config.yaml
d_model: 160
head_dim: 64
d_mlp: 640
norm_place: "peri"
qk_norm: true
tie_embeddings: true
extras: ["some layers without positions", "capped logits"]
lr_mult_qkv: 0.4
lr_head: 0.0197
decay_fraction: 1.0
seq_len: 512
train_tokens: 250400000
dataset: "wikipedia_en"
Each number is 200 + 40 x the weight over its row's rms, rounded and kept within 0 to 999. Layers, rows and columns count from 0. The size before them is the row's rms in percent of the matrix's.

# layer 9 MLP up, 640x160, rms 0.0862, rows 86-107, columns 0-159
101,189,146,177,194,192,207,247,185,247,232,287,230,236,185,157,194,218,136,187,164,176,170,254,231,103,167,175,216,197,227,297,216,243,234,243,165,271,179,222,162,185,233,191,155,186,151,270,247,220,196,215,196,260,170,238,185,206,216,129,164,245,199,233,237,219,217,177,215,188,152,278,219,176,218,215,232,246,163,159,150,289,172,234,244,209,231,190,117,129,63,243,269,206,132,193,151,125,245,251,254,134,217,152,200,190,216,161,195,196,136,173,184,183,206,197,231,253,126,148,254,197,199,202,207,180,224,229,221,202,226,134,200,213,199,203,211,196,201,246,153,201,130,198,151,153,236,185,202,197,218,176,154,157,246,225,256,196,153,166,215
094,180,161,185,112,248,118,219,277,219,190,221,151,251,272,140,209,215,184,248,187,188,182,196,163,190,239,167,272,205,155,176,202,181,138,219,239,243,231,232,126,242,225,207,154,185,185,184,147,222,200,173,320,149,130,181,199,143,194,234,177,194,101,191,190,178,179,198,191,282,162,217,205,187,189,130,152,211,226,277,218,136,169,169,209,227,174,125,223,257,163,251,171,220,192,247,225,224,254,193,160,166,125,196,218,154,201,159,211,143,160,165,191,252,156,235,210,234,197,283,228,132,228,254,157,283,152,194,167,244,251,229,223,191,259,268,213,203,162,209,181,141,196,206,209,155,213,213,188,180,154,208,239,219,242,197,188,169,215,148,200
094,233,163,218,200,198,242,205,262,205,228,242,240,97,180,169,145,199,129,237,237,235,152,134,181,212,150,217,258,167,231,124,210,141,168,204,177,249,144,280,134,164,126,240,172,212,269,225,243,237,138,191,131,204,199,189,131,205,153,112,212,194,166,171,165,219,254,198,178,285,244,170,144,155,216,149,202,209,182,183,236,166,190,186,219,217,180,219,200,236,109,191,184,297,151,185,253,170,209,192,209,199,166,133,207,214,220,151,254,221,173,195,198,231,258,129,175,160,199,230,154,162,179,219,168,270,173,181,183,160,114,186,208,202,226,219,220,216,227,174,250,225,198,240,253,228,250,203,228,180,159,205,206,160,184,137,136,152,236,165,236
101,189,170,256,187,155,199,170,257,241,187,242,197,178,225,240,227,134,202,181,179,194,192,144,192,126,200,155,235,201,262,225,253,185,166,223,216,249,175,242,166,240,208,217,182,176,162,233,221,206,203,131,199,203,233,197,208,146,227,158,150,191,194,231,176,213,180,175,221,205,273,134,204,199,179,183,216,219,209,257,122,323,201,79,188,141,259,205,217,203,133,256,132,110,221,158,220,189,205,210,241,176,271,115,177,158,251,121,186,190,145,222,247,247,256,130,187,228,181,157,171,215,176,165,214,247,191,220,214,158,161,188,238,186,193,203,225,191,160,200,207,235,190,216,228,205,284,231,78,196,237,247,243,163,194,204,158,123,145,217,196
095,182,102,137,259,247,176,189,237,213,202,249,235,187,150,287,157,236,220,189,211,132,210,253,168,193,231,221,181,210,224,283,202,165,89,262,219,214,294,202,158,233,271,270,148,199,235,209,191,231,224,201,202,155,223,193,133,228,175,141,162,227,222,207,286,221,221,232,171,236,165,150,219,244,188,186,146,232,191,219,175,238,199,175,112,223,213,203,193,277,182,150,156,196,261,170,223,246,161,226,211,175,191,218,211,170,175,249,268,244,246,187,129,194,223,104,239,167,234,179,204,253,242,144,186,264,210,202,224,194,170,256,204,213,204,179,267,225,171,173,228,240,197,239,225,141,184,251,152,131,202,211,211,233,156,185,226,170,165,183,142
104,294,196,165,153,253,204,214,256,218,122,204,244,163,150,142,212,98,217,62,152,199,169,185,218,221,174,192,193,174,197,257,209,186,229,216,168,248,200,176,209,272,160,149,192,187,231,273,139,169,121,168,209,237,150,213,209,213,215,114,260,152,189,201,207,276,231,179,247,192,232,208,257,245,198,204,231,223,238,188,152,162,227,249,194,228,193,124,229,210,192,201,116,233,202,164,204,190,197,204,180,182,209,253,224,220,223,215,260,197,215,178,194,174,326,299,212,146,202,224,197,165,183,229,158,201,172,190,211,254,201,231,202,221,222,182,168,221,252,190,229,188,222,248,302,209,200,211,190,151,184,208,210,182,253,250,185,212,191,97,171
091,170,165,127,176,189,214,217,165,209,240,239,183,222,120,235,206,212,162,71,195,140,277,211,200,219,244,215,264,218,148,159,231,153,267,185,197,219,239,206,221,257,193,264,207,210,159,173,158,221,287,169,200,135,155,207,201,229,248,192,217,105,161,259,165,104,163,222,233,195,200,281,209,214,194,205,229,176,178,167,165,234,194,141,222,209,200,200,226,181,254,262,181,168,250,178,205,160,218,204,243,235,184,153,209,187,199,278,217,180,202,220,172,182,171,229,202,149,171,229,275,203,217,153,191,278,174,202,272,258,202,219,232,135,215,241,238,245,183,163,217,181,205,277,198,211,251,193,270,177,216,257,206,237,155,244,109,132,216,196,145
103,208,182,217,157,279,166,262,220,186,220,293,189,236,205,197,167,226,200,207,231,196,208,206,226,215,193,252,265,132,150,162,215,256,158,167,199,148,216,161,140,225,171,208,170,169,136,151,217,244,204,179,166,256,229,172,162,235,221,154,154,118,154,263,215,163,234,126,169,181,155,254,176,184,192,196,283,190,212,280,205,229,117,196,241,249,268,203,256,278,150,198,192,136,189,115,144,154,206,212,221,183,204,169,271,187,202,126,177,165,227,199,109,168,192,176,195,233,124,215,261,183,230,231,175,233,230,191,200,159,230,200,199,181,173,151,255,180,164,246,212,198,126,213,198,178,282,193,225,190,218,206,176,174,217,224,160,175,91,185,174
089,155,233,191,162,203,177,228,172,212,191,240,209,256,219,198,183,180,205,155,179,233,136,209,148,186,178,210,223,252,195,193,197,262,227,128,141,214,168,247,182,221,140,198,142,197,197,217,216,136,139,109,198,251,264,244,264,203,172,248,142,222,129,204,141,211,155,202,251,201,126,187,137,259,239,195,178,211,191,168,170,122,196,190,171,161,164,189,115,153,203,172,246,135,168,190,251,141,205,185,185,267,151,194,152,192,143,177,232,191,258,118,213,195,227,159,124,210,80,207,181,193,205,195,196,198,200,220,228,249,226,197,259,129,149,155,207,178,159,217,288,224,151,265,185,206,239,134,221,148,186,158,162,172,195,153,213,155,255,184,191
099,176,209,207,208,271,207,213,217,193,195,262,161,217,227,181,205,160,200,179,174,205,155,233,214,173,158,154,207,243,164,228,246,150,217,187,162,254,223,202,206,226,189,221,217,198,184,230,123,217,243,228,248,210,143,181,196,234,179,272,173,234,106,254,187,228,231,182,240,169,215,248,210,232,206,229,184,205,249,193,226,170,152,236,181,212,290,252,243,184,221,249,174,166,197,129,202,182,222,279,184,274,161,228,190,132,167,206,334,133,214,228,204,224,222,222,215,221,212,260,192,153,146,259,129,151,168,225,226,262,224,175,134,211,189,232,173,200,200,242,212,238,280,209,164,166,141,191,144,117,127,313,255,179,183,143,266,171,149,211,223
105,239,177,199,223,279,155,260,226,247,174,153,175,217,236,185,254,261,134,189,183,235,162,192,219,178,186,151,246,170,220,269,188,268,223,224,231,217,248,197,218,155,156,226,204,193,217,263,206,257,294,183,183,199,159,231,225,227,141,234,263,194,168,193,212,186,215,197,192,232,241,242,253,248,192,181,192,129,154,184,99,201,75,263,262,221,257,177,188,183,162,160,174,136,250,174,168,246,249,226,139,141,152,207,158,234,204,204,184,186,247,143,164,251,195,227,162,160,150,146,245,175,138,157,133,197,306,240,244,186,208,166,138,269,223,215,202,264,223,207,221,192,202,221,208,223,165,146,202,172,168,193,205,209,205,216,275,195,185,210,177
104,202,169,242,184,248,239,211,146,208,100,207,196,191,191,158,213,188,152,226,176,141,149,172,266,142,101,191,206,121,272,291,249,104,189,192,246,252,166,154,158,206,191,174,163,163,200,186,212,234,237,145,164,215,213,247,247,106,209,167,282,202,163,235,227,166,202,168,246,231,234,189,253,185,254,214,188,195,215,230,146,216,224,202,192,239,168,190,131,211,265,183,219,118,214,176,245,230,176,228,168,229,200,133,242,177,198,189,198,214,249,127,205,233,166,223,190,175,157,192,208,246,233,144,165,267,186,225,223,272,158,248,235,203,112,184,197,244,203,117,221,177,243,224,254,222,244,161,248,211,216,246,198,169,170,153,182,257,199,209,240
102,176,146,208,239,229,266,265,190,173,179,158,304,191,159,198,119,192,217,171,286,172,218,249,260,173,243,224,242,133,199,230,223,252,262,188,220,199,239,223,241,300,164,180,219,211,126,214,226,249,194,258,241,223,251,146,255,143,208,155,222,154,169,176,209,179,210,222,240,179,125,235,252,214,200,304,193,213,244,241,149,180,136,162,189,195,233,185,229,131,181,233,151,152,140,171,150,169,203,201,247,193,187,273,169,164,256,204,218,203,208,190,245,209,205,142,193,249,149,225,214,235,203,240,198,238,190,222,163,145,130,157,218,209,180,197,212,168,146,240,225,220,217,192,177,281,289,255,185,159,250,172,232,150,171,198,222,170,205,162,232
083,149,251,202,160,276,216,196,253,263,170,255,184,213,188,68,203,221,170,268,157,243,229,212,198,150,203,233,220,173,234,211,207,219,145,198,198,246,179,126,241,261,220,204,113,232,193,163,204,185,207,279,212,174,202,183,140,207,201,157,178,149,190,183,184,185,208,94,241,139,132,183,238,180,207,244,274,145,95,211,245,198,249,172,221,183,208,202,221,205,182,265,218,188,192,182,241,210,286,165,199,214,171,160,223,212,270,137,237,241,220,236,238,143,229,169,241,237,211,235,271,178,144,255,217,205,218,169,158,182,151,167,187,141,220,129,243,161,216,160,172,193,221,154,214,158,191,249,182,226,182,229,206,211,190,217,278,168,186,280,181
098,197,250,224,245,159,189,163,149,297,135,199,178,263,192,158,191,194,197,200,193,233,174,183,190,202,284,256,178,136,286,232,217,214,211,184,210,172,281,185,210,201,225,236,201,194,231,257,193,127,211,196,162,236,234,203,187,112,155,210,262,219,228,177,219,265,202,188,140,239,122,224,224,227,259,251,239,266,159,269,209,133,193,189,206,231,250,270,185,193,238,201,275,205,172,201,172,207,187,158,229,156,213,232,257,183,220,225,242,233,193,229,167,235,283,211,200,278,141,101,197,192,229,197,91,219,189,204,190,240,196,213,229,187,223,124,183,186,114,158,206,190,183,172,208,144,199,172,153,187,219,251,221,272,242,203,131,184,162,189,150
112,240,196,200,240,228,178,209,163,199,161,238,220,259,144,208,164,260,193,170,201,117,202,165,208,145,206,193,274,180,149,239,208,208,188,137,172,224,183,248,199,218,88,211,216,240,210,233,169,168,140,152,144,221,193,226,163,156,146,198,218,105,216,220,222,129,223,215,217,224,90,275,199,207,223,187,156,261,239,197,189,215,230,215,202,210,158,183,159,160,194,213,203,252,100,207,189,119,209,202,167,222,194,193,267,220,229,200,284,214,217,190,206,265,235,138,226,161,88,248,223,225,222,209,209,190,207,223,265,137,172,174,157,184,272,140,286,199,241,153,213,181,178,181,267,201,215,255,195,137,210,196,149,204,139,173,201,224,261,189,222
094,184,220,220,195,255,115,204,182,238,158,235,174,177,236,192,189,167,187,196,170,231,226,146,106,188,243,156,198,192,277,277,209,179,216,230,195,87,255,143,215,225,270,224,222,150,115,183,222,187,142,178,156,197,284,185,190,194,185,158,192,165,234,212,203,181,227,124,195,278,251,158,187,240,217,187,221,250,163,190,210,271,190,159,273,185,171,168,194,96,178,244,140,108,205,153,100,233,237,151,199,156,162,216,159,178,243,264,249,209,169,203,200,230,219,168,134,192,204,265,256,218,145,197,179,264,209,212,220,161,142,202,212,179,207,193,239,221,221,231,186,219,202,223,202,215,164,168,193,219,116,260,226,198,215,267,181,162,183,204,217
100,206,198,255,121,215,181,200,166,177,211,198,215,234,190,166,184,167,253,265,206,176,210,182,184,220,234,258,303,179,233,217,235,200,201,239,253,214,212,221,192,238,173,204,248,192,170,225,152,206,195,189,171,193,164,178,204,203,203,149,233,204,230,188,259,185,188,148,195,257,230,267,144,170,111,201,194,277,254,157,217,145,163,174,254,181,169,219,262,195,180,259,178,174,197,91,233,245,194,155,187,153,156,126,168,205,235,277,288,146,207,216,175,212,248,231,145,189,156,164,155,204,163,216,179,259,261,238,292,197,211,103,221,126,175,173,300,183,202,184,295,220,224,187,216,315,240,165,189,190,201,200,184,219,176,218,224,218,235,192,194
105,246,132,152,130,172,202,179,85,200,224,201,259,129,209,220,204,157,269,161,198,208,206,188,206,199,185,249,206,218,254,249,233,248,224,144,276,128,148,154,238,210,160,285,144,182,150,250,204,168,183,197,214,168,196,268,207,258,109,194,214,213,230,163,156,249,212,209,114,198,263,166,249,185,246,199,252,213,143,208,220,177,174,198,228,167,193,214,193,156,180,219,206,223,219,164,200,258,201,211,159,255,201,218,231,230,229,180,173,198,182,202,216,196,225,168,229,246,173,121,212,179,222,201,179,190,202,107,245,137,202,145,167,194,189,227,192,192,108,111,230,191,122,219,156,213,262,195,128,173,227,204,169,219,163,165,236,174,185,174,309
092,225,240,139,183,205,219,226,195,116,154,213,224,144,207,136,170,199,198,153,177,232,213,208,183,142,218,173,174,145,217,133,219,204,192,195,262,170,150,200,245,175,231,185,128,179,151,240,165,237,251,184,276,190,238,178,95,253,202,181,269,183,243,259,241,258,240,162,184,232,222,184,182,168,249,242,224,209,219,210,232,222,139,162,222,189,224,211,224,166,214,173,271,222,232,120,235,196,239,245,262,176,199,187,161,203,153,166,256,144,200,154,218,178,172,174,200,262,186,134,297,223,213,169,190,194,144,230,218,244,196,244,221,178,236,236,207,196,177,247,303,122,148,173,175,183,235,206,171,251,255,159,293,144,204,234,242,215,272,158,143
104,193,144,153,230,236,207,189,201,187,177,208,215,234,250,162,135,223,141,176,211,185,199,266,151,180,167,264,232,226,139,124,235,139,233,186,168,244,207,189,152,235,206,183,220,177,227,194,202,236,283,179,216,241,180,178,218,164,170,236,168,147,263,205,188,164,196,221,143,309,132,180,156,167,181,193,142,182,94,216,201,211,164,141,188,212,245,146,238,196,101,194,164,200,227,191,89,148,225,219,291,147,213,166,187,207,194,135,197,206,183,197,151,210,268,257,219,198,242,217,253,211,215,234,141,152,162,188,161,195,174,113,271,212,164,196,206,209,213,172,261,144,134,204,164,245,212,200,211,154,214,253,196,167,259,169,159,186,202,225,133
100,217,176,221,243,234,161,225,189,246,148,246,139,171,211,264,152,177,237,139,184,182,172,237,173,216,160,211,193,181,283,187,213,162,275,200,182,217,184,223,206,198,267,210,147,182,207,315,215,265,179,238,221,170,218,213,184,171,216,164,245,138,145,176,217,241,265,156,147,274,177,125,226,152,207,157,232,159,176,201,207,211,192,185,184,185,128,126,240,192,140,161,167,201,167,157,144,187,241,168,272,220,194,226,233,187,272,243,212,172,217,203,176,190,204,188,179,197,136,161,187,187,234,217,181,301,151,211,195,217,152,228,202,185,204,233,244,209,237,184,271,237,173,343,190,192,219,259,120,234,221,248,182,165,250,176,131,129,177,224,220
# layer 9 MLP down (transposed), 640x160, rms 0.0809, rows 86-107, columns 0-159
103,200,203,221,139,207,277,174,147,124,229,164,196,167,266,183,271,288,174,172,205,190,217,189,195,234,219,199,143,275,249,186,215,221,162,138,246,235,221,206,192,151,148,183,180,185,172,191,203,191,265,147,187,197,240,179,184,255,224,179,187,208,216,266,186,171,218,229,218,208,235,208,181,168,194,210,94,263,284,212,241,231,152,214,134,134,215,178,197,262,209,201,189,152,139,180,203,135,204,200,240,261,181,205,316,194,158,149,241,191,96,244,182,134,194,167,157,215,233,206,120,173,173,201,172,166,265,275,186,159,126,197,233,213,139,250,173,206,175,231,177,243,272,211,231,197,190,181,169,184,238,194,270,214,138,241,201,209,226,238,186
089,76,248,182,162,164,149,227,133,176,149,233,174,194,122,249,150,174,195,140,259,154,177,141,184,186,208,239,212,190,229,233,159,272,227,221,152,228,178,211,192,219,242,254,197,200,214,178,210,181,232,281,146,221,232,179,186,160,194,198,201,238,259,176,279,236,232,232,222,175,258,209,167,227,229,166,215,155,202,150,191,298,208,204,195,282,236,272,220,208,209,214,131,234,161,128,158,208,188,196,199,184,238,249,237,230,221,193,206,217,181,157,267,160,192,160,93,191,167,142,215,240,202,194,207,191,246,249,197,186,150,236,176,174,164,158,269,151,253,214,200,237,165,203,156,226,166,227,173,231,164,252,190,275,229,311,257,207,223,170,198
097,291,265,153,149,140,145,215,250,234,153,209,127,236,159,201,253,169,217,243,215,172,221,178,139,116,210,204,265,226,150,197,270,258,175,192,227,148,231,134,186,81,228,178,191,229,192,131,217,222,253,155,209,209,196,254,217,217,195,196,197,227,178,238,186,191,287,242,192,174,231,194,234,156,187,235,226,173,225,233,207,176,218,217,181,222,159,189,154,281,171,169,180,184,209,216,180,185,189,154,156,203,200,179,173,222,166,205,229,196,259,183,232,309,182,147,165,178,171,213,193,263,150,233,154,146,231,219,209,243,174,253,186,181,201,141,160,232,149,123,228,170,267,208,161,237,190,134,190,276,213,224,148,199,136,220,260,280,213,199,250
100,216,181,211,218,197,188,210,234,126,253,186,194,163,125,109,184,194,221,154,185,161,114,237,152,232,153,196,206,204,250,176,207,228,121,184,148,146,169,283,201,162,268,185,227,221,122,229,200,180,166,194,197,190,191,141,235,225,221,183,217,256,157,200,197,125,153,249,189,247,160,201,192,242,220,120,193,141,227,222,160,190,170,221,208,185,168,171,178,195,193,153,277,231,175,190,238,240,235,258,155,209,281,140,178,295,254,208,232,128,280,187,211,182,225,268,182,168,215,221,146,198,159,193,152,118,250,171,236,167,179,155,224,239,155,221,228,149,255,196,188,168,194,230,265,200,255,228,197,248,164,165,207,238,300,230,158,188,213,221,188
100,175,228,189,201,201,188,145,211,170,177,188,215,253,145,211,260,218,229,245,163,228,190,220,178,146,233,152,216,207,222,182,231,229,204,155,210,203,194,190,194,196,232,198,104,247,215,179,222,231,110,208,273,179,183,179,206,219,221,180,217,200,176,192,104,225,201,189,142,168,219,134,221,163,176,204,248,222,158,231,187,221,199,231,258,217,273,192,175,224,190,170,262,143,113,191,202,159,145,237,160,222,195,135,192,231,96,193,209,137,186,208,209,317,166,200,131,144,247,207,170,246,216,238,185,166,281,91,231,208,179,207,253,238,253,231,147,183,239,121,184,199,186,274,200,226,272,285,177,197,207,156,230,196,133,162,174,176,277,171,165
103,232,255,176,185,174,240,227,180,314,202,303,140,252,181,196,148,227,171,290,215,220,271,216,200,255,199,148,231,209,232,216,215,248,130,209,248,203,205,229,228,184,183,119,215,215,226,126,259,263,186,241,218,182,239,200,235,208,150,209,183,242,146,196,242,170,196,109,128,214,220,153,127,203,157,198,139,205,160,162,170,172,165,205,196,226,257,256,183,183,172,170,187,164,177,203,239,227,207,233,192,216,133,258,229,252,188,174,174,199,229,217,197,130,117,195,148,240,188,262,249,261,176,186,250,186,235,155,220,111,223,190,219,224,239,202,190,179,163,254,219,180,221,211,276,242,141,248,203,188,249,247,184,163,191,263,228,186,218,265,169
091,109,224,212,157,245,220,187,168,242,210,207,204,217,242,175,156,196,217,297,187,224,196,191,222,255,204,155,207,266,195,173,216,240,134,186,247,172,215,183,199,126,281,76,165,214,167,251,209,233,206,155,221,212,242,226,215,234,167,198,235,237,164,275,242,308,221,178,180,249,203,173,186,249,210,162,243,273,218,145,218,182,252,179,264,201,250,208,193,179,153,205,240,119,180,223,229,245,199,215,234,249,162,218,230,206,156,217,183,207,281,201,204,273,180,129,244,177,145,189,139,252,239,260,246,195,114,205,206,177,195,241,219,194,273,287,189,236,250,183,171,244,201,208,257,137,129,197,168,178,182,207,176,188,223,194,243,230,222,205,232
098,59,186,248,134,130,227,162,209,171,195,243,240,164,183,215,171,215,215,227,178,250,202,330,264,203,212,190,148,227,207,146,211,255,143,149,237,230,171,175,215,239,173,159,133,214,167,184,188,197,211,162,228,142,200,185,169,219,207,175,180,233,215,145,223,292,165,265,209,141,221,131,254,306,157,250,186,225,228,174,167,240,211,228,218,171,150,225,176,191,202,209,194,161,173,206,209,199,178,193,230,229,184,134,206,176,170,219,256,130,255,168,211,172,177,183,178,197,158,236,131,191,140,236,140,227,134,193,190,188,180,172,168,280,164,136,240,232,207,241,242,213,163,212,182,183,192,203,156,242,119,130,180,234,205,129,181,169,207,174,170
090,139,231,183,199,152,201,205,207,130,149,193,212,194,247,107,156,247,248,223,110,209,310,204,251,114,192,155,226,217,156,220,232,194,207,224,219,195,159,96,246,228,162,229,228,167,240,219,229,240,215,254,265,251,159,230,186,130,231,187,226,199,187,118,215,198,295,178,175,207,143,171,146,160,160,208,235,188,267,234,154,203,275,170,233,256,173,270,172,188,250,219,212,194,170,192,160,218,164,175,189,209,202,287,173,211,201,188,179,208,200,200,197,201,177,248,239,233,206,141,184,177,215,210,184,182,258,171,226,178,204,143,158,194,200,245,202,171,221,195,172,158,262,170,306,147,274,194,179,199,154,262,172,136,207,238,166,208,169,262,181
097,138,207,223,241,179,163,215,174,138,171,217,285,221,169,162,209,240,180,207,208,209,200,205,204,162,225,208,264,184,230,182,178,184,216,220,165,182,253,157,163,187,151,228,208,178,191,230,189,178,175,255,235,160,213,240,148,166,162,189,158,217,183,166,235,255,193,181,170,207,191,90,182,221,284,252,221,116,175,155,118,230,219,126,208,150,185,280,142,262,144,206,239,225,182,136,242,193,181,185,166,152,225,165,189,187,170,244,159,247,139,97,194,196,133,202,199,228,203,134,215,225,247,199,218,256,245,220,234,128,178,211,235,252,162,101,279,177,156,156,154,249,171,155,249,196,200,233,134,158,218,115,165,203,230,214,171,238,148,198,216
110,176,253,205,290,214,202,178,198,193,131,189,239,210,296,267,255,218,217,160,142,157,170,210,224,268,151,249,175,185,213,197,238,188,235,216,213,149,223,126,155,246,150,248,319,262,209,190,224,227,192,186,140,172,148,176,217,197,218,155,185,269,182,241,191,214,165,156,219,251,239,236,235,215,186,238,186,279,206,244,157,258,220,161,225,183,254,205,192,210,154,126,213,213,190,149,235,257,221,205,145,190,198,169,140,202,214,185,175,214,164,261,185,177,147,177,243,172,143,216,130,184,242,200,156,264,194,172,187,174,204,201,182,266,183,257,150,104,220,256,221,186,177,165,194,170,191,224,205,175,241,288,155,129,228,254,119,184,181,228,225
100,185,245,199,237,174,191,219,214,200,256,175,274,252,230,264,264,186,181,222,225,226,210,153,221,224,179,174,158,220,203,168,208,128,154,172,147,160,232,207,182,157,262,341,174,266,160,206,178,224,175,218,266,161,156,173,224,195,176,218,156,189,224,222,147,180,177,262,176,143,233,165,195,285,208,153,140,176,151,262,159,192,240,278,210,207,184,226,201,214,197,129,160,221,215,253,147,118,265,223,221,175,265,178,173,261,166,175,144,209,169,265,125,139,179,193,159,235,207,204,210,157,261,149,185,220,182,228,201,134,233,175,170,231,143,184,253,185,150,179,211,220,131,197,153,191,205,118,227,133,229,197,204,134,238,191,233,208,198,162,194
100,114,211,194,173,224,225,200,176,190,196,191,210,170,257,260,305,201,148,208,230,165,241,209,186,199,129,259,183,209,212,208,215,145,212,186,195,216,190,242,180,141,161,176,196,211,237,207,184,235,194,105,118,222,189,226,231,118,195,163,178,249,193,247,209,236,202,187,106,194,220,183,154,267,253,177,240,144,241,307,252,165,232,236,295,188,211,256,100,156,222,266,238,179,313,191,190,195,262,219,230,291,172,188,180,199,188,244,182,182,176,226,171,236,182,180,297,185,243,198,210,218,215,242,221,195,186,143,222,162,208,125,171,266,203,157,214,232,233,244,232,225,207,189,182,188,168,217,278,194,208,236,205,223,262,213,202,233,196,189,211
081,57,199,225,213,122,208,249,223,230,212,241,250,245,201,217,158,196,187,227,246,202,230,180,255,174,201,178,188,166,158,175,131,233,191,228,209,172,178,261,178,218,216,203,222,180,248,197,210,233,210,248,281,208,168,203,165,120,172,174,232,205,250,263,244,257,286,180,151,228,250,180,178,224,245,205,226,239,189,194,182,152,149,156,227,199,131,140,192,134,258,226,182,212,202,221,176,258,204,217,280,143,184,175,157,225,88,274,228,219,170,176,231,231,179,272,162,223,204,167,268,219,255,180,115,174,166,165,212,193,228,222,234,216,171,195,223,197,276,168,225,180,252,171,253,194,173,222,195,143,270,166,236,224,248,219,155,176,218,162,272
099,283,177,182,168,153,200,237,209,235,205,174,191,175,162,139,256,179,149,136,215,188,215,191,195,119,203,215,281,151,207,170,215,254,167,233,259,134,201,170,234,222,110,184,235,209,220,168,182,248,159,221,211,173,228,165,198,249,227,165,183,212,172,212,207,144,148,214,134,155,166,206,179,296,154,164,207,232,213,245,187,282,184,180,188,142,198,204,254,193,249,123,184,142,140,214,112,130,162,199,205,141,248,192,191,174,242,184,177,128,169,147,208,266,165,141,225,209,198,154,170,227,144,254,238,170,228,194,152,179,197,224,188,220,184,220,278,208,227,160,174,204,202,227,154,128,210,157,200,160,143,147,210,162,173,92,182,256,225,188,261
112,274,223,231,183,225,196,274,189,183,147,132,193,156,158,120,247,249,213,152,133,221,180,236,267,199,183,243,201,166,203,178,191,224,170,230,158,181,181,142,251,235,196,221,238,234,226,239,255,174,90,194,200,214,183,150,247,269,202,216,189,176,192,122,156,231,183,237,230,217,180,159,286,222,235,225,206,220,218,215,235,177,157,265,155,217,200,241,177,162,135,160,223,257,252,195,251,106,287,214,196,185,218,164,181,160,176,200,155,140,185,215,236,166,192,206,145,185,164,207,258,125,152,149,183,227,219,169,120,228,265,145,218,263,188,156,148,184,165,209,255,199,210,216,175,198,173,172,180,198,201,276,216,283,257,167,178,222,164,254,164
095,119,290,239,127,194,207,197,208,197,172,175,187,221,213,254,219,223,202,262,217,229,254,215,224,243,185,183,146,229,204,230,191,260,194,205,186,200,264,218,283,252,276,116,187,189,175,234,134,216,239,232,200,204,137,200,185,325,263,182,186,190,207,223,224,228,238,180,231,211,217,183,165,207,187,259,185,187,169,163,250,243,153,161,229,248,170,185,264,158,203,237,232,204,173,290,246,230,160,171,267,173,194,172,170,174,126,167,176,222,222,187,182,228,254,149,202,245,162,173,185,259,210,305,152,215,227,258,198,153,219,195,131,180,120,213,185,257,106,170,196,202,239,175,235,279,239,173,204,192,168,155,220,143,211,194,182,214,240,205,144
099,179,176,179,197,213,130,168,214,178,123,210,247,188,212,240,217,156,241,175,286,282,194,158,234,231,189,156,189,168,195,163,167,164,230,175,187,194,234,152,177,99,224,174,237,212,145,176,117,193,194,200,189,156,192,189,192,221,157,187,216,160,273,239,213,160,214,153,271,155,212,183,127,144,240,187,233,180,185,257,223,186,167,175,230,273,265,226,197,197,231,145,323,220,234,237,212,147,149,185,168,265,127,176,171,193,142,171,118,251,229,188,119,244,240,159,173,189,200,216,129,246,185,189,203,189,119,137,183,173,209,193,155,186,160,200,184,180,200,171,176,235,224,239,280,133,197,186,220,190,176,221,203,267,175,270,232,270,200,176,203
103,300,214,186,194,174,154,180,235,158,196,202,197,179,166,191,223,138,125,201,203,203,218,173,184,196,208,163,275,207,205,174,137,176,182,205,198,177,180,180,198,190,164,173,160,249,159,199,135,141,113,227,217,251,189,193,205,209,239,228,204,262,91,162,177,243,256,200,251,236,149,218,166,146,217,189,134,240,140,201,116,210,177,220,269,189,173,176,174,154,229,153,276,217,196,182,223,235,129,218,152,174,280,151,171,154,270,206,201,222,174,229,172,160,133,265,183,244,162,246,181,172,219,182,282,301,196,203,217,198,136,220,186,121,200,217,233,192,157,207,229,182,176,186,279,233,236,157,259,212,240,201,205,269,237,149,247,177,249,190,155
094,230,224,178,251,253,182,201,208,180,184,219,212,121,204,170,162,223,169,237,179,269,215,233,214,193,265,126,181,149,197,259,212,174,185,232,112,166,241,160,199,230,136,140,202,215,284,216,222,202,207,199,187,161,175,316,139,214,246,208,220,199,213,197,194,226,261,229,259,198,163,175,170,206,194,226,191,169,223,170,128,232,254,205,196,169,300,216,264,202,272,174,187,185,189,211,268,196,159,221,159,222,287,273,277,221,212,135,154,165,195,238,244,163,271,170,217,135,262,217,176,323,226,199,254,202,180,207,186,199,184,153,226,162,206,204,224,187,213,189,235,150,139,243,168,228,189,185,168,241,235,224,187,163,247,198,124,170,211,268,163
102,147,227,187,214,69,223,175,154,268,178,187,255,219,220,189,143,223,201,231,192,205,233,253,322,227,257,247,98,227,159,169,229,255,235,193,236,192,197,146,220,197,205,191,193,183,180,233,138,201,145,202,205,202,140,183,222,200,237,222,248,228,249,145,287,152,195,192,225,158,182,165,175,187,247,183,257,184,227,238,265,259,219,233,141,158,209,222,264,246,233,167,227,234,204,179,149,217,245,179,172,121,216,175,180,247,170,159,188,159,205,138,218,203,161,208,129,166,240,207,268,206,221,157,138,223,213,232,156,218,182,172,136,194,254,195,264,147,183,109,215,225,220,158,231,145,142,179,188,201,214,194,162,181,203,126,174,269,196,217,197
100,221,240,243,156,213,254,274,167,232,240,146,186,238,197,223,171,176,168,197,251,214,200,180,201,210,136,148,269,174,173,118,211,226,155,136,209,177,213,174,189,224,217,243,232,228,232,117,191,180,153,237,230,196,140,157,199,184,125,116,242,250,194,192,253,269,198,200,263,164,134,164,186,175,236,189,151,260,157,221,227,191,198,145,200,249,269,148,167,263,222,238,151,157,207,230,198,237,158,186,229,219,214,228,166,163,217,189,218,227,129,253,177,223,152,176,183,173,222,195,246,193,266,175,224,132,217,187,142,245,146,192,255,235,173,205,243,66,163,190,201,145,164,209,212,128,165,232,186,123,177,228,211,260,195,171,283,206,197,167,235